config.yaml
n_layer: 9
tie_embeddings: "early"
extras: ["local attention windows", "paired heads", "capped logits"]
beta1: 0.95
Each number is 128 + 32 x the weight over the matrix's rms, rounded and kept within 0 to 255. Layers, rows and columns count from 0. Numbers have three digits each.

# v: layer 5 attention value, 512x512, rms 0.0978, rows 420-446, columns 0-255
# o: layer 5 attention output (transposed), 512x512, rms 0.344, rows 420-446, columns 0-255
v420:147186126085125170141076142160139063089127139112055125127138174093130096128086124110109094085142116112169156122125095140150153124121125110097112177137114139123140114095144076073124133156090131129152174094186089086134157129186153115142195125106120119142130149164155156162110171135148084106140131084095058119134132078098137093132188135141167127157127152133072148114148091125178122171154124120143101088081092154117137130137116111086138092159145164125122130125087158176089149142079109134134102102155096089158159118116094219160134173085082161072123129109101107141061096088094153094146092171117146149150111104088094076127136128171110140130094127098087095160132143106143112056157167136176238094163153115116143141093127146155106086098107125133139104114124167112135109130128117
o420:214092144132162153125135082091121156153152127124133110136129128116089122128106140136115118150103109157162130136144088185065102058167117074110135146101084091123146137082141074126091140152129157133108104085114161114106095141117132101144099060124093187089138095187061166065124125159114121089120119074131113158106122158100166104167163166117080111142097139109199122101141167141106156150109146138073130149161145149151101113170158140155134116171118200080132182078143141125108106088101140155112111159166083097135126136090147170140131142070150144112126119097152179111133156158133116161108175153095123115132095095114139106119112131119107145107130161117138096169145150164079149161110131098159117133097086117125096116135123111187118154161077124150092142161108149157130071126130157
v421:155107095076160086112119160116127166165128160130125035103137083102140158178102122193100136108152160128135098150125156131103128131144156134140136174101100147146096082147153165127177086150101126133097133108126167116104137129112129143091115141179095118056126143155147132151147106176123102153090119119083138105075077124175152087138139056101107060064139173172143076150138111216102104099138160128130133128079160113113132111093136187157104151134085177129134147115165199132121125112143087127133150126107148131153151129142092158116140121157184110125083085084127166133124130106163130131118090112159108150067174177180114162103158126146133132104092078109139133029164161088118084098118134195165086116073118129098104116145087142127085146114154108107080201157033123097094125109136150
o421:097118137110174083106135099131125126123176119170148130124127128120121137097101149123115153149159110145119125091112102174093103035122140191113146120085149140131086148135182080119148133131153105137106164103147156109118154137150183138133174063186108061065134115135135086125161145178196139152122145156114099119137161115109127072127111129090140130098200148130124050133066079126127065208093111087176121106092114123122157179118097127130123099148091089161159140106093120110142122107112122078138135131151072178101137070223127126118175123115099126109158123139149119144124086111089150146140114160062142118177157134154124130132108078108157116155125116103106145138145109092182106148192165119062176142122169158109177140143136146140096093113130081118084107143165080084141181117101092
v422:139140141186094152088173129143153100120115077119152146125122127123134162119114135180064118130124117166174167142168169164106135078115168190140144143126149161125100162122108110103111137137071138091121082118117168088052125109169155084092143112143136137159138132142155110096136118148096133166167171129119136164088194165129124145121129136104126133127141129155167174106110121069168151072160143155132148152106189158157115135107143166139092174148145067102095129126118135109144137125128126148200054165192123185146091124117117104209127146124128119114115135109116129113105139110139138126094137142091138099123153129122083136096118120150187074098096139156132162111139135149093144125143174145147183138129130123084141134115090109084116113165145107088160163075082170168102123134157143
o422:155155154174123068174114126096164157142092154154096123118145091123149141157085156158143100152140114159142130136109163190133088143094172150174137111130148098118080130132085176118127130189147158138154117097074164152148091144129113169098154079167166152114141123151095168136151152100091065136101135109156110185128192107133122109126129182127135093125152081112213175108137153141134158102162118159126086121144140122117139152120188137096077126154109199164128149179091133153178165180152101068173125186168139101079029078112124148160102189114131113065173182157108121137107130095125099118163135146128166149140129131086107122178124145130153119112110112136161103127176181131098137104122128146098130090119136117046130142057135144149122103154139140084083112108074108147118115118168120
v423:099141141154166125128148084102091078142084089125161141134102170123169162165076124119142129113094086093150118170123160111157154138108095087186191112108103160128183153161128145093157188182140065164116136146140118108161138195135094154111171135153126101158164148138132123092097164150109140173165152124139127159124121154139125078204128155088179154121161158105145124140153130179144166115144120111141133080136160141101141079172077148107102151100125147141121091120098105120152161149094133109117167103098160195144144133154136137144110122142060182131098061119074139144127154136146146101110122173114138105189078138122120141148163142164136100129069082134121098113134064130161148105121132113141136099129164132127132130108102113081169150148155170116120127182139160141116116132118145
o423:102147119151162105152147128082086102145158131176108140077124124148145072084163145137130088129158151143157186154169075082104123068143063108124123147171095157086120127117112151157148099142147078127107138094124082135107098132120082139106135172140094098093125111084036131121125114113079075112078130159105143141159142137154075112110079149146184118097112164116153106167113167132166163094138115132160144138091104077177142123129102141160114142111090123056117149087138121183149080132098121126117104109124157128127166138130170117120148122115171162174167118181126102149177214160105100173159144157153139132140124128103131091141140195138188139121124160186158118151157166103116176207153095156119149142179123146098156136133122059082134193147104087158114152100105091155126131117114137
v424:127145149121138137103135086159147132134136114132167091088137094156115107150129152110090115144137106134163066177143102136108112097148165120109178109145174085160134073183203150155118164093129096117092117173144159076109103146083091083116119123150107180113122153117141088119077122113179139106102112143094119080122155073147175087101117128100145121176113155164133123091090098140089206104166158161104162170149181096134147179093157139172106124086117195116105173108105105160132150104153101081162187104189101121200106098147151134098151144120140129113167155087087161072096127101183125085110107098120175099179104170162123117062141166109148164128107119149087132093169129176157137130126110113139094154141064147111166135105134132104104095160087090205123088156105171138091139114171116
o424:104153128058120069147117171126166157126167138078095173187196091119135051159166108160127147054114122092137106139158169093131131106129117135112100059139072112131139150109112137092079118125116106109150093157137144129073154092104119129137119126140162167137128126147121104126166104101128131168120134083143098120096124185142148158167168175146129135112183190118090102152139121102149112125121150142115106144122139192143094155118164151129124083157122081165130174140180157157145175157201165130129160115145124139168160192161094063140161122155106050106172111127125140136155183153154140126128099131172116124164126114133101118099135192122164112157140152168126161120118102161126166078150103094223164160113128119128209131153142099116111071132090135110138113174161101127085122124097128
v425:099147118117177093073150166187102078152135164132168100205142116072116153102102124102071125096183146086143202137111144129166167086142133105096166152130094154081133097116090141178135096107105135136184128094101124181119131099143141113061125156124133112157124107114107161141121127139083131146140050125132145110215142130171125124145154188140158157053115089140120187132140134156130088106086115124113112126147110128081114138151106123089074113095147138124136117122128129146139148131140143117157100104117110093114191078137166154119098146091152114118124101168146130120191165132108127163150092112154100159147175094158125143141161078096175130147125127134135183114142140066077157110091153119089126115195125133155139150134135137134089152175160054140151107152110093135137144167126141
o425:085136153083130144087202104158115078081122104104153116093108170137161136145120124113106097101129107118105089141131086088151140091098167098159123078156142094113184125148122115201103109196131162127157209088100121138188186135094164181118099108142106070116129133149139134091132155112105096133160168097144104159127140112160121138091168121163119123111110154126135114160100125183146117134134151089175136126096156132153100120082094124129103104093133120091120136051076099092131104124098116133094140127135155101134142144154115163128104076128118130124147107092099092137136148118162146092121153140103091174193101110112131120160167099130130123160111161127131100151118165133152110136121157136100116092117140149118174067107116109159189118119129112123075144113149136085139145138081145
v426:091143099141108124090159064119085131143079161118133133045150138124169098150124133148107125125172086062128097112194107090118122041129108164121103118130127139125096090165072145125103137155118165123150050135123117104088146126140097171174148186128132116100127126059133117148079184165136113097103167130126079073119148090113147161160150126086132124156090085155089133135142115135169109104114119116132124146146133153096148119136127117157109101132148130160101157138148107137188102112120133194116075121130080081170072144079125136186144087093128101131143174159100138127144089127147128137097140119106102089109126100136147098154131151118155182130108112153130151149144129080086154112164101129110149137145139087087104097201189114142064137070172170131165170130147145154105146142215184
o426:131179118110129141109103095135145145124120104091121107124101098112094112124147101094131165095151183112115164091162127119103131130139115138150141143121140136098135112097138113112178179149079119198089097134149124114165120123129153162141174137124126101119126142101093165124074138136125106168113103135116160142129135155151148089114149157114093149145090118088103125133091108147126118118106150132132173098167133132165132100159122120206117105115153102137132102158161133092114069091116112148148101093157123128138095208159146086171126213130127149134175118136157144116137097161089131099146115094146139131092193160115123126151103142146123082167136163114152172194118105116141197100150125159106134125173097135098229134118134140140111138124086166126154138158148124145111126111145164
v427:086110095123154114093110120171141107123100143120159134167137170135099124102090092153141179064143149172095133148147149105153119209102155126130120156059162147131110142115123142080071142146128150130131137096193152162127117139197211108119107125141114141082088130103113152064094141118091112154061144152127137147149116125092130139162172108114111098153095200130161134146126123126096171117165086105073079127128164182123170066141202094092160132098131116125129157145153189118159105154131129130126170094164111068104124143104146119122171152154188102083135166135187128145134140113167132114097120130108127126133108214139099114186100122085126096121111156096161132126158070101133182087148141126097140147174025093077106123112122132136100082099091087120176109092145100102122144147096142
o427:093146174103132097173088133085111169117106165174158200125139188109157063152178099170098096129154101089102085161105150166168144172124045118137141110074123109153143125095120104090069099096154135134162095187184062110142176101139175113114098158142090103140116173135144083133125153112114166131114113138131111110160144122154103125099125161088105112135074097157152018169112114121062100129129120152124153161117166097125161113161120154112128099169106115156136164112090194163122164131150135167127073080162098164102096160127128139180156134118115117062071166083040133171140119154128148102149138184130125119182106166118152139120151159132082127100201101111149147109144142091143132087101167116157189069142144115123112145121109165198145100165127126090101169123111120143132135119155092
v428:138181128126109090140161066096076188094144139140139121101158107183096132074151115136118130126105093159115111133148058133128111099090097137086129157099104107166122146113128129155132132107139083120154078139148162145133094130095096101164089075152137164115148081106130148122081147161094160163146158160188062139112127121103116124141166117111140161121163187081183113125134130137158135101111185150109135165050082132112071120139146108136084079073116144104102140155158155122152124199122145119172122129092145108134102151096141140094081160162194132072148094094130125138135117090106117172138194125133102170146152119076104156074125091098120144156141092175074090172130167129107102087137066162133120121143074189110162140103165108054105123085115163172130123120114117051129086132138163
o428:120116126151082176137140133128104153119187126160120101139121157125110099120122088106160138160160143127157116071142193193123177126119170091119161116082091162130106136164152188132157135066109084141157119160141140120129167101139159106125146094162122163134130132133127146093140062178125119149086083139121106102143152059092149140192140173090160087106099140102163111093121143162071123139064133098135159130089110138173137180119159141127136126123112130092194122121166087152168157082132106104106122148135110180136100151125097141143121148119129170129148167192098135159141101186131099116128126131112118115177159131137085101121157097096131127163103120126071145178103104116121089165114125154101136180161107092132139102130108089097187129088152158164144105121113125156164084156079099
v429:149132126056204100084155092111102124098088091113152146112120181138107168142099158132102164089076107139144128132132160107107141119096123143172115165167099093164161092168096104093096057172178153132129189165121152111082102137118042102056155055108166135120135128119191131145084143165161170131124099152090212125111125102105147116157158139089137105103126134112125109136082150136083142184164100094092138135098153105147150120117132131124116130141148123123122117111133112143139155108157128133105119109140127122111098101135106203103130114123109108100083150126075049123130159130093129124064136183073138100068100089122109113076086082126116119131153134145125180094138163055168172096188047092127126140104120164088158160146111152154138078150056102098105083128146137111172092126110166
o429:111114131129157113177143089119095108140155150103094160160109078123121123138093162142140068095159083097133124179175146130111138151082142121147134138116144146119172147156168147151161150134154138131082072145131125135135078149166140118073145100120123140143146144167109139154111125097103132083155123141171141096158121060130123134109120110121113132170138127125091053180110108156077130165157138138102163134144181107147120149125116110158110167146129085097099164138152119108141161131149043130177139101128157075094103106139139136098158145176120141106161122112104104106149139144129117211097069168118166104111110106104144112110139131143125163173127150137139159147150133092113202145151052106104106108137084124047098161119095064093146115148118129155124198133149188145124153089153090
v430:146106160123153151150122119127177133206144127149137189130141189114158141145121167080167171156113113160123181151046138101250086176161097141084149094110106119112139148106144173127154076104073101138125124114156115147156121131100139116083096133125115137141102164142079143083193121119143115157121188165155112082148127173099081133115104175146107180150149054081150142132237158141100147097122160098110100087130114135153173118156137084148127145128116100103086095163104103189050123165073119120113069089130137115131140115142085037089157112121132144115051164196214119137091151215081105164146133133129081152142049114127153052111061126140112139184138138082130158178132149081114151076148141173086126111111129155124151102156085138145120168134096145119091155111094150140112152110145174
o430:144164078137189172112076159148104107108128093120140127111102196106122115133201123059167131110134143124114098127163128143138174135158086150171081116170131141096064121094102129132102116072121137145247126151150193131137142115141153149098076135118132128135152133114108068089160124126123105163115176102106082118137091063167156117138094074121135101133095096125114070082095120118111173093125124136132118126111073189108158081140155115088118159171087189095120121162147122134105104086079126131136117135132152097117141135070083121128106131100102141078099082135125162154090081124069157155144129156124100109112103123146152167127088156166082157177119117171121145134130122080104158145125184158118158127159129207144115134110081092140113128134152092113103109166144182139143174104155107
v431:139075104120100155168098137109096170161147118163180140095094067124082116122134117116092151098068172143127102178142122170168116150122156133111117110111105124135159175102117109136140072127149120092117133145124115134150117122094149128129190143166150147159141130097168144157120141102178102119110073181131118127103118146173127150134153133156071132130152100160082163139094122198132128145097181107131171196130099101092151110131141137166163124115169200129152197112125142129157118148155116117129172077152144150091169149168135100143131170119184075125140172133146150072170140151081114073127060128071141095178107120151139162085196159106076119107110130128109111157138167101160123131181133144120178157123118121123144125119128097176091124153128108095130114116137110143109146083183094
o431:152119145063164126070106091150183188143148123119153125147171147177140135154168084114118119088105160201148128179081109123117189073109130085114136086081125109067154169130130153147152150147100111157156071132098126097131142180103120085096154191139111168144130137156094074143161125114131158195137188154140109146117137220125113183142121149108092139101124105158180181133121057097157078151103130102160095107178129145131126158119088126146092110088131107100087164120120091131149126132133124150110155159134169131080154155110161115149107052157129123129166065109117069132159118083164086154104132116091140134069135126132137118161135110156114141120169126120115095103118128114099108153132123091134129135135109164120121121138172137107056113087129103126123133094118084117142199122135124
v432:113134089168106145142051122158113155146144128167188168128100125080108157143193115147093136148152170116136106105155172145175105144112106172116114143177092133103107159106132163142154124133132144152151108149144161141135156131107115155094103104146158160130123174100121113125164156115137119108118121152131104134139091103185167137142126123133136128107108170125111116102130128117179139172196143132135113148125125121098141068116111103155093153146114123107144122118165142110164176162147122150082104120120126134143132145136101131118185072154116104097168115129136078149108155164117130111105110137141076152153099143117136136182156105140219114137067102085139052152117118098070156095156107166105158089170107130139126097128159126060132099146121185093086176159136110178141176127121153
o432:143112100095104138136080143159190123150133133143101114140115156115113182129114184076147102137132136080084178098158154180076074152128142098135130132068099096157103125133136158096127093183166131139145104157153105156138157159081127177092132134152173110072125097104100131153085124068097148136151141138116120064190117103082135133134123138118084113158061157143154091110105153104155138124096126148112112117136076110150150194160135128170115085126139096181074113122149119094103138119109092090107161142119107099144112157139116108046126121105116156107182114147151120109179082062140142154119151150112129128104130135124128088129123158140160122121127131186113164152107092125118090172122165111167129109123146161085125132178100174138104154135114124148179096139143063119143129115109137
v433:086150123123134161129103129145129127131169123121152083142098153157099152107107112110152157117176127181086095179180123163154095137136170124114139159188135115154084176113179128145083103140099127115094156162131083108202163153151125150157122134075140143123095093138122114099117183089107146088156125158143149131057143141157166116128124165132129154128139177111068159083107136155180142169098124112144159143129167127130141131095135162131082153114167162062146152084181140112134123143203144124081183137148150171127154122120108091141094100127154129108145113117133121138137086138111084126127160100151124132119144152146139098068138067147132085062082167092149144120161116187083196105113139138126195132071116147150113157137087116133112110155147131182141144071155120106184091123170118
o433:163091122115141129191135108151141138121135132148074192095133078141120124100169108119122129086116123094142130127159122114145106151128115135076178130149125114088129149163164104163104127161158096105111168112140113114146200156102099086099154138084075100144118149124130163165139116138164097156114184120137142127114139199167119113131147097119170161163151080145074167145143118116084087148183094144105081122139099132132156129133077142175138134172098141154120149143098098089148110129184119069163152134143108095156142134182084109133185137130158123105133135127120095151116171126141114079122075162086093148096176126159174140124129113083119150180123161116120149106135115118133195168119128141118114139136085138166068128139099146131083086062095102077120128182145098091194064132077146
v434:142110159146129091130117136175128161055114179094128144112134183112152121143109098149178134135140157098137089104099146102124135108161062105137119071115065083094146177095036100154143095126123100097105162082125121191104139086110158124059141101168096095186142088101103138189103136208134091098139112125120100087179086090124106075096126142144086096115165122058161122084145170114156112154096149125144103156112139151129069166117128126169096135119108103070114149127095120121087158125116149155134107097122079124093127135065173139157136162107106145105117118148109118118158159171143086126151135087121157168149140138139134120118134159125079097178183142107153148149129140097126197145143163175136116139151135137137179129139124148101108163190096142128167147098122177146128149156171077
o434:118125141099093061104050093167115148149131129109109080062136120106146133115076152087103113138127114087107112128096122142127130129127110149098116133140152094081136106197103127085188096160176146119115111124157188119080096104167126134148138175182117125179114147141067115111095110117140151121115131132139173141101137095119149208117147125129121113110130077118131088133145159079179129082068070130160119128172187130116133168138150117087084117111088154110082151073116075127151152188163104158099124167136124133146147145102173112150152165050149147135118150181125113137170099111139152090112135104152098197098077134084191178100120167123088114155147098154158166123140092084087121126165182170107098110146149128111169136188106157087113137112150111134071125091112191105170077136142125
v435:113125168099133146141097125111120135089077119082122110182106146108133149110089137136138126170177096066130161151104115177150114117105115120189085149129099100128084151117114059168068194114099179143077102148134093170133135080138180131119159165129150103089115135115133114113118128139118088184152116123127125112090099130114093074150152117117189127142122111182082147168144109110113132117163057135113155169126178125125133129103109124107108176114160119105149132161164154138087144091133138142136168117110130117149143135125130076101113134139144089125118064124152138147156111114147115138063139133159112185091177096138101101133131135081115191106172175157169089095148113177151150103132103107066078080110161097082105100105123135108125246116166131064117065096112177165145122096185135
o435:184152123101133151124147108135123106129199105141126114140114059142181104079119106110162166100117166102177160189122106132181138125126105133157104157140062114137148160143082118122132140164148147146124199112136099159140105130136134144109131134123142136141119170155118126097127116088140102079112129153162125100147098129141145180132162122083112121165083120156104102103104136089104113129137162148116137193128181101084148097118123118120114120104132106163147076112125133033141197129119123125117122148140124106135152112068159134144151140118104145135121172111143138159074112027137108131143155089156137123196104158120095137118144109079057197133104156087144155084077111158111087163118121152099110085187111179105151127116122073132182086153148078187110183140147097092133111146102154
v436:107164150146074140133070130168101146076120135139194159110121094120111131128114109056089115151089114157164128140096065120152101091122119124118158081196170115168131090121147140156162129168080124141134091098096146148126115132133118123119141083141110135150146106130127172103166085158163181077118117105143120091147146110084095174147131119106152150166108150161129128126124137156122112119169129117135174128179108157159153157114136109133105181049153119163195154121134117121062083129149203098118166137166097098109145121149146168098107165130078132203081138128169097132101192148113115141077125114107184150172144096164171121144158119128102149121121130159102133101114155144125126140202168150201136108108110120116128128148145135157121119068131127153152167087188074129108165144131112
o436:094146073117117134140181154158121116134148106131130144116179101148156120119100104108069129136121148096161110083127095158114151151104155147089168090076097117115136114118146143195134136136126172116062064199094202122148111162128165128099141151123088099112181055157097115091181071108165146171130137129134134149130156105146104143157174121167062151135085153093120142133132152085122115164129147147157104066145095127140094072121164120138151134154110113124181077127114108111140149147148176135105117148105137141146154170159169122143082182082099090110071081113088141092104137169115154108137099061140136084094112093143104129149162175156128143099111078118126103121099139095099126120076091154117154116109108124185147102117115138144127089114123093121055096114139120152073089150129131
v437:115128093133122046108155156202167183131097091121141152135167157164145135140126147153169099109140143103104124162156114105166141133150167106076159128117150139126093199127140138118138106129087073153144169124120066148118139137131116137091141124124162175174095157148121101136190152136084125149153115105126178159166142102131142155161097079111125181126152152123130136153137138107126116145200182105135052171129099073079133154140162057070172109125121154067140120137111088106155160168141135114065151194157085154147114170107128081132155150134145085138151148049088129112164120158150144101107219146104169121124105098103112127118081101139094174100170139130151123084142127130116135103128105082131142114115101141096146129163225133159131118057129105140164128162090146073139150132119105
o437:094095115168152137118114082110180135126128112159140145120116136183117048119120109140120105132101106134140123094101092115104145103169146118124158163101191113143091118097146148104133085102150121113095104074121119154099135137161131150170149166123110135175117139118145194160169132109141156142127185083145100115155095090145153158115124064130114140137123135108135141165199133182070102134143121137057099116121111105112134084130122157105157139121132123078087074101085103139078144153157089084113111123150165103106159179113105112176134086143129131110189150088100154078128097142163080113081165127124105174112101178110113190163098142124156107115110119159144106149127129188168188113079101154086149124111118098127162101095110152114124089102109175130072179082138152170116161097124149
v438:119131127079116113099122139106140143129151154091099021118148045140120135088112130087149107135057134143097123153102091128156114174111102133174121157183118129131152188128157106164097152152115141110145158172121118089143090073155123133132060092097083090166102164083153155144148162130053084123114136108072133106141160131164155166082128127178142118133105149124118059128108155137125148212125104138126076136148129135150093114147104128134140111103058165136139125163116176119133159127197203135149098070196110158114112125109093135152139151110151164084109082155132091125115159174138137161131151122104139148107077100140085166124194118149118117087080140168140128149136152166136149161108133123094149110138122125112093161142180114102135098067166125109194082073151096064122159132167096
o438:109125102185161150130132154144158134150085130148117110152106116157088168132096161159137166157111110140148145165118164117110134184124159128142132188126178198119172164117107089104108122120149081142106131139132097119184176136101133112182144149148081064081144114132117113137135076118141107161135144151101106137193149127130162141124136094149141120143094113104098121159076108147122178144083115184136053119124133150176134088144160120118083077089065123113201165125146146082130115148172131202144119162138113145111115125092095141143118097094131167179129121095169152126106125177127074105109120131102137133147116104097128113091111081118119137112069129157155163185093110107148098147121075180169182108131139147113150053099129157160155064114138117089130099164182145103142137122149059
v439:173156142067202107077150129093125143144092099130102157130107177138083155163146090109174125167102103092119081160073116129118104138128115142158166121117170131129123130093101137203137157160120227077067131202105142107105109067142121150126100087131145154180091127181110088090110099182150160142206106104136170098132119146135064131118137138128136102086078207133113150152083170105161128144108140073133179134153070103180073150142101093138114120121146124100093104162160114123171169151150094135146101119154157140127105213130154092209083078098142170095183148106155100119155106134122133164102087118189111117148129135119123154150126149113112092112135095137166133107126120161149125130138152115161120165094105098151128097193089160126174140105134122127149108131149130125145067156096157
o439:084154111135103114149111196114165132135159145124114106131099121082136107162148100130194146127082130167118128161152162143159066178103117169162131094094084066160166117133139118069166149171154118093142135038162125164105123153133132126128087065113105152173116155164144188093149114165119084123109115137094133100167131157207152118114088102161131132123106154111113129194136132111097195126128124135079067145168110082156131162110168117088128138122068057080161124082068111121178101131051095097151147125119111120160143123130156138113115172151105133128147141160119146152137136087106187178064141094194170143070110130160148114120149113092093115153111125136123164111135145141104109101131105114070174155141093137159154145125157153135145122130188168079135137130150172119187122151127136
v440:123111118147079127171166136141176126120129144148134132155137156153173105142102163126142100157084135144127161109105128100165156137166136072161152105118104075139079187125139138150146154095146132133160057149084110160154141111132125151105146101147163096114157107127065129164119083103147164134148150148119126173128095147110150096062116109115073150151117079134147138145148127135114122137125148134154129102079102125124155147093152101110088141097137109127144071124165135131102130163072156091141148171137144108067141140172104128163093181105172137180117125128189122135124150102139141132098097158060132110124099153142101124146087179120177105139123063064073114150180099150074151130159161130175120071173127096151144180166144114135131111067127147092160148066149125142185118095184145
o440:088126116094102147078139162137154113164144108117126158150130171104123140169102048156119120112136145102133088138117113188133130160160140114145124134150129134135066098087065139154224153081081130015128075073106093104143178161152139200102147090147121137119185124112093138109153095119185127106116124111084130134201149154115144115138145132138146094164107067120154139142145137140120094102137156145127067181117125117111139093117165091159143103126109092144132124100123123109103088113100152104090127111113180150153155185127117161148137092055127172092129124156108116111144160114113102161096118100105141140124127130108116100114079169124115103117099156115123099160198177118088115141119168126107089165145125109116161129176113122121123144095140131105102150154109071137096117166129107
v441:151082116115124125077126136147090109097115091143177146164143113117103106128057123126168087156126108133111106083099127151153136130115094145111098144138177137248160144095133112125177102118103126119168130134147135149122150110170118171150132117159114122105120160177140123156135084099165147151089087116130096151126122151136134142118138137109103166121062113100101130172105170134129150144110131080131100116140136137098076116175097111156082155159105119111080121144215133094143125098097072083183124076118153125129135068127112128100124096162173075122151109108077103092109159160147154157188135141152139107127136216045163124191105131114210101076196063194106125118111124153141171123086063113122146093113103110088126123121135146156146109073114066183130097148147176091128087177108122
o441:092070110174209097109110114165120112112122068147180110172081144053194096119100171142159118115137127095198131121102137125153154159109154161153164115127148174128096169128143185113126141103142112121174120148106092135142132113175135134114098109126160133140127115101131119106167136165132155097113109141103118145129118139138149152142153146123066117138142110117181155053107095107118163187108097153136156089081177134169172120108083115169181121141120012115115129136132103156158123091134104175145128141171082137120095104140136163138097128085122115112127180130089142096122180133160126134112118136140165162123106087125152130125137095136161119116119119108119091093130126117131105132124103150152112126107087135103157125107113188153083113134136171188121113133147145128110110127055138
v442:112118134135211131104159136183112128138143109155099105170103073144119118175104131137106137165185135078159116105111133101098210105113159084138090108092126124164138163157120072141137122123122169160090160084106147132114139138125172074113113123113129117114178119139131094114113054144129173113154130142142202114118059122096200105144124128129134086070152198128163150148120114116141135118149169102126087165138170181140162124110177099050126154117141088168160132201177133130097144177135117108147094169114127064140122166106088145120127079097089110115185071124119142146093151103144089049185147155161130118087176092138135123128140194146116093096112119162131140088051141110132099125090067175176126162170090088074111109179145136104085126160070138051212121118117143134124140131107139
o442:103083099176130107170106111115126178168165111138188093134159139118143115180140119131131098124133136084120125130129092193110142148119117154120140129103189141122138122145109090179179186131174137125099100067132094133100139118133137191168115115117172157134103145087123109148118126168108144154130122145085127131117171104142109129188132086117119159128165182153155069090113081135113112170146134150106138170122148181130131150146174134096142117126162067056099152158199132135066126136116117173152132126103117132123150140143140118129106130115121120075144173158165094104076131150141139144146132146166133152115159116183121140139131137081145103081119115108123129133124118120111138138139116128144176172117139116142137068123116126121169150138167116095086181096106122083133149129171112
v443:163154220095146129120171124106058118096098100126111145134136172146151122112102093179066150077126144153123064186109114114151062185109152151111099127141160148133116152082115106122136077148152108157158101110124079166145076146099174108167138143078086111118070101142151130171120122152172123131135127126164126093165165129114119109152116110077110150141143120074096079092164124090120092105136111166170110114111145080104106088165199131098140125163115096127121113158151163104103100178104102081184178131147084155085130114134133105093150168158144115087120151090114154090130103126112144188160163182079090152153116225139105140175073111162106179148174128133060145108123121053068118119124110077082137115168121114117154148147097104156161074136162132103119137168106124137152076101160095
o443:139114079103160178178177100140115123129152137156145098083143140125134097143171120134121113082112103108146124133116165151087099100142168108111119118178102144113151105101120106176139148117135076118096114115201164111134159135135139169106180200089161112090103100111144114109180068135085126170134111129158147161150114147119118103104100143125127129120157143109134104096165156099102118154171137115178157134141113147194121162122124155055115107168151112151123111106118119087118120161158127143145124189165142125134124137104133132082142101125112112095155176087148128131148120176096129108102136123170168182089083145111118095103157097158115126074097104102215125137152129119144078135147137074122144142168121141112058142123110130176159155133076199093150102097151094141119146113133161
v444:143123167139124178164082145164145128091113137129179182151085173113085090165113108139116067149170107087131121175126116105141176138117120172134183147069141113113144147135125137152147212106122098114107108108127166090163106222150154126162150129164126141143158151099118118136090138126165164107097129166130132147108079141158128117119185082163133130144073118109106119134133117135161105128177124146109159087128194097158151116126133107115112123096122111046056165077119193089030097139108072120122172153155104182117118181143207143136184085133150131130120137134149112153128111156107177132125146130137159139073077119153122153101131094134134094156182175130114161127168078100137125118130131117107114171113170150137154126144129135094105131116107130169166165152071168188121152113107093
o444:179131159092128153136166156093136113119119119137159127120123097117193158130150143163138096152144107126133062062081079143107131114172137108120174107174072170114034075123083155089125156106109091162140066129118126174142144136125130137152128153100123163165135095124158198114151132151105116150146131135161130134142187099122113135087141196090097097135139145074130138195082145115116128074161118144183116104138150126095191117103120125115140070147150134126126148180136139110087087161115105149169109132134150151139127115123164103171072117057157080143165108184130126109120206098080164126098134077181106143089121164111154108104134165117168094133144121119145128174166096119136176151115129092097158138110171126174132151137130124113141119136151146178131089137063132119130110121118155
v445:136090142114149130093126098151120141133099172096168161131103107169108065113139126110087160126121109150117117151149119141165198207123115125096129145154145133108113118155108137141102093163126090087118098090133117107146158136090091142152195117135138073137123153159123148091138148124112132157153110139117147150066117113193098138114100139149096200162148156123131113107104116094119087124165126132123087130117137115115128077136141076105141098123073137101161159101141148145067100125095118061134053121112192120087094157173127154081129113127142132135113121125154124161109132142150153134173167074085092119150088100229085084151165155139109140117181134146126124074117186097127182093125126158107119146125138126133143118043131113123126139106190146106046143097124120139197126166180144
o445:129121124119140091146110090156146102078084117118157117177114121154148141115165181162108165077116140157137145150133116128148109084130146109181172168103140159065113143155091030093082160125112182168072135153152180094130194101129158128093123130188162146128118098166046143121177097187105146196114114136130197179099121155114159140141114151107124165151075102183122142129084158141147078099111160160117093119093123146116174159127102132101143136143135089196113130212125104099043129122054155101141117115100119166161096107146130090108174105092069142154130093131153119137078093094082076139147125109171110119150163116123120145155167202111154116166121125147131125139160181080158100154121160147144158139091107114133153162089120120103147091127097042043157152175159098152165143114096112
v446:125123171142123153096153137095114184111127091096146079104122125209147076111110095124158135157130064178103161117129156127172105159121085127142141170108143111088108124157095156139139100146142178131139093131105101097142163136189113131160114150139219155110093153123153108115140131087104103112099047124105178114135129133113194142141121162077176149153147098097130142119188127160107188159090069112133156133160107116110121135136101132166154122135125181141116195149119117051129127151144156146141142187133137098075145125109141136095128096168101133110128117089134087130156096085164108161156138086076128151092143068117117143110131136205099134125109126179092161129103117142122076108138188125170110123131055138141101113129095150134145121066131156136079144141085106135209144207074100
o446:158151123084081107137111085089182113108100132133116143093188126173093115110158142049117131103140110145207150118149135114141145153133111166138091109143121161133122171133141108117103084177139168179135115093129102125079116125156164131159127172127132142099088134145145075120167079134146160113141103127146101153111156086166160097105117114113115145109089096116104165116124074110121135121105129115104128130127109125156133127140133081114094155101066114147144168148133117128124159146149139126195154074107141136138124105182112121138052105158106119149083090137172055093125129134177141100144130101141129106121145103124125102100107116203124107116137117117123140121150140115105142085133093163147131130136118088157154101117129152129194102098106111118144141119167105153160127149093135